From a checkpoint of a small transformer trained on Wikipedia.
Size: 2 heads of 128, MLP 896 GELU.
Training: 458M tokens, 7316 steps.
Each number is 500 + 40 x the weight over its row's rms, rounded and kept within 0 to 999. Layers, rows and columns count from 0. Numbers have three digits each. The size before them is the row's rms in percent of the matrix's.

# layer 13 attention key, 256x256, rms 0.0704, rows 214-255, columns 128-191
064:464478539486416465465539485464498512435459493461553530502491469540435506497483510538420424589507514522518433474581519548505559477547487541553529414543544503463546473558441522463394432556543564
072:457471533530505485479477564554523501529493477474520532478444506491554538575512461446491581471490478461482466475455458476488519467448486495510535446500546514495490504484523504519428447502492473
072:483490514431560536477424381510499524464479491527489528519511489537424466483494497492451555512515561467572497492504526485438415520558588521443486487434456472492592499570483514586468520573519526
066:492503468548499481472526494501385404495538499507462474534514433496476454480521512531536473553449518497531537501462566515487470508459511506530426474513539538484439513520528463562493541451500450
071:501536574498454492455516541559509507524478511464437530475467440481528460502596444512577550466493433537509472523516507511536513537543602374566491560542433565460478476387497493514461468461518568
072:589489532463475465490488446500476536429477501477498491479457469477469409509519508534511529492514567424491548497558577397531499530518510436456442487477534522524505504524465487467540490626472540
070:490488519505552506512470451592524445484517469424513487523509633537465576461469527509467484537555502506519567503523491491428495418450430475463536446468543504454497475558511493523391536550438502
078:416508460479517549521485469488549482498491511457454471467500499459458538434482461499517544501424539413454482510464567508557508398496442514433552488450508447517526554511495545556541502489509506
074:455461499496521469528490521453489513469474502533460454540482464531504448524515483448561467530509495473472451518530557498530541456507534486554505547530426450408466534443451500455472464505464578
061:581551459507583539515471449413504521437482442506585533513565446480492554453521537469555487494573469467499464473484448474507480570491485460497488491545476445537506481474535530532496531458512532
068:524556491526507515501406458528491484506456487485469555472453550578478465505518497559470568497484529475501539477468441459501490593479488499426420537486544509531553540431486553454501461552515528
087:562452470463528511481568499490514474511555499575457464513483442499510459453508519499475437535550504567520496473497497570578452480519481522551504488551458376435523468526536443498510528471505487
073:476444462479485547460464439486464473620435466489498526523527514502477530577436505499485485561525539528455534520538391453498557556468595465453479448502490453487462465446502503586455518536527520
080:495509523572436497542518473436487484494443534540533433509512481506472532497466509526559496513570522530517517447459479570459470450491588502553526468573486467424512518519502504485511458514497472
078:517501514498572539446480517459471504526435444530516515502545437439528447496483554507568449463485518420479460478524508463593458447509490570577548438520482408484469472507495525560496500504522389
075:487529472536503477510458596595460477456547494442489461513484445527487493487519500476510469502428542529478479534501564495528493434471457522519409486538430443569588502466618386539415513480439470
074:563454450517419468581516553492405411544525477555566462500512505509495533542491498585460528500473467537459489471447478575477496495498491577505504524545457458519464497540561470508504536522486429
073:560574444497468525586573439449501485444476509508544537488480501513473521514524469515482458568472538445505462430526503475508529547456424525485595506476486485467514441549470511540467486565514450
065:519470517531453528475510471542515435464519434452559466525526499496553555513508552600503509515541503435506513425544524508469544506468460593530476512439488575494512463496395542492612521494474488
070:542469503498525507525445458451488572569485481466467568468514475467455501412469554465465497553516420567476538498541557537455511443494490482495482479518468498434495444493509527427526554533562466
070:553506505487464525443473541553499494480454460520542416508523506518438453507526516531557501460482457504484630510478477490434521481550518431450450446420510511576468572520494480547543445597592468
073:514491492517583488558503559465517486528493517505457483514414524533582482513535464554450514480541518525561510486472488517530536548535484410487485543419494440518420530408432459474501452505482490
065:481534477516529511449399515496497500494491474494484506441490549476480581481446514480530480484472500529470475460513464510519574576538517459494526484485508501545503525537504518517494497437443463
078:517480536498526477564474478509577474468472495400514477463407559515502475530519455463521521543484510450511482535531558532470515552469478472521460478460513562609474590511485507501516444557496559
077:576486487539395503464426519506582524503600576459472474502528503523518582482464474515518440569569509468467471531442496464457449505506521516538569503466507499530501552502505493550497541505447441
067:524437482491464473489524609464540483481454495586596474462498486521522560569474496463485501555456509540469519492519481454502463446502520481482504527580534539471486546509536532436528473463518512
077:440462520548491467479493499503549466465472434473468495479487511518463438447508498507501458463506429581454406475569519493438450467534504505553478420503427497536490452451493515548495530511543529
076:575494463458480429499553484435536510479533490432475459549497522505512536452531622491609498497529475530509450511515538501451499564473547533512563467527410488484461487466513513485523481539533451
085:566540481469467472481452489472504574460510489549564466565549484448484508409561555546533420488516551473418588452521460460479510464494556472457569472516485472503578515478527464540520490506450504
079:527512467485539575560530510367421445546525535537495494509472497486549432508505517507458495514510501551523501428442447508414530462547465502558546534423508509507512578545527460495537493490528486
076:423486539494565500476448527538533549476526525564482511492543471474508499469458476487555536473503543457529529523482560430466409592526495500458598504433467431478534466447544468593498499470487460
075:494430515505472501473507482454561493490558524438487513451490481561482488492520449502601417522451448583577408498428397513434490408505503533503478504498462458524520481484521505505476487518510479
071:572521507453509527501483485431443485583581486484558478370482536467519487551446525580483533464540537507488493493483384532524435513507442552491583461522602535545547512495498495476503503448488468
071:545523534523432425529562566504491491425510473546514517490422510577511490497465552543481511517491503536507547437417503491489547519458514497512541549516419437520549486581524482496518523414517529
080:524448457489415509523507460503505524482518599451497492484453490498445466546522514507561467514459476391529501508500505439497571505515522484523400493567471510469441542550459460536459431536594480
069:550542498533501520490563553451477510523467536526533502518494486492562466474477499449475541429503555489577466487449464502514483564497522493511510521495534607495503542500510502535495471510460502
070:470424527487585480534491587574532474479434541521497469497549506484436543467530480530482536435416482520512497499494503500458509458447454445492514531470469547561536535526531499466534471552509508
073:530501504479567464509509392439561475503494580471486517499548551488533500514523494520473570487532434466486545504560566446539515540503534457543505523485439442524507520532555494486536467486525527
071:519457508486489528501538541473449476443504474521472532579538433521455431480505491500501502547443509451479462505516557532415550496431518408502498477535469522548406519494498469493496479468551460
071:495537481540503518521530469489527510480564482457413489454501451457462499539476443475519573492539523421462455488489479481467512529437454470478526463489524413552592504488451516520555476561450516
079:465512543532483464518597538540494458464530528516493492582467523542537496467534449514502481501470487523503414470508545522515508443519457542565472481546520473519490448485552516573547439527498500
079:427564545531400425470463534454489472485535535460581513495552520503490523515517503495503468511439525494525504572413491494450524427489490509530562520498536477490547589475462502523483464527458545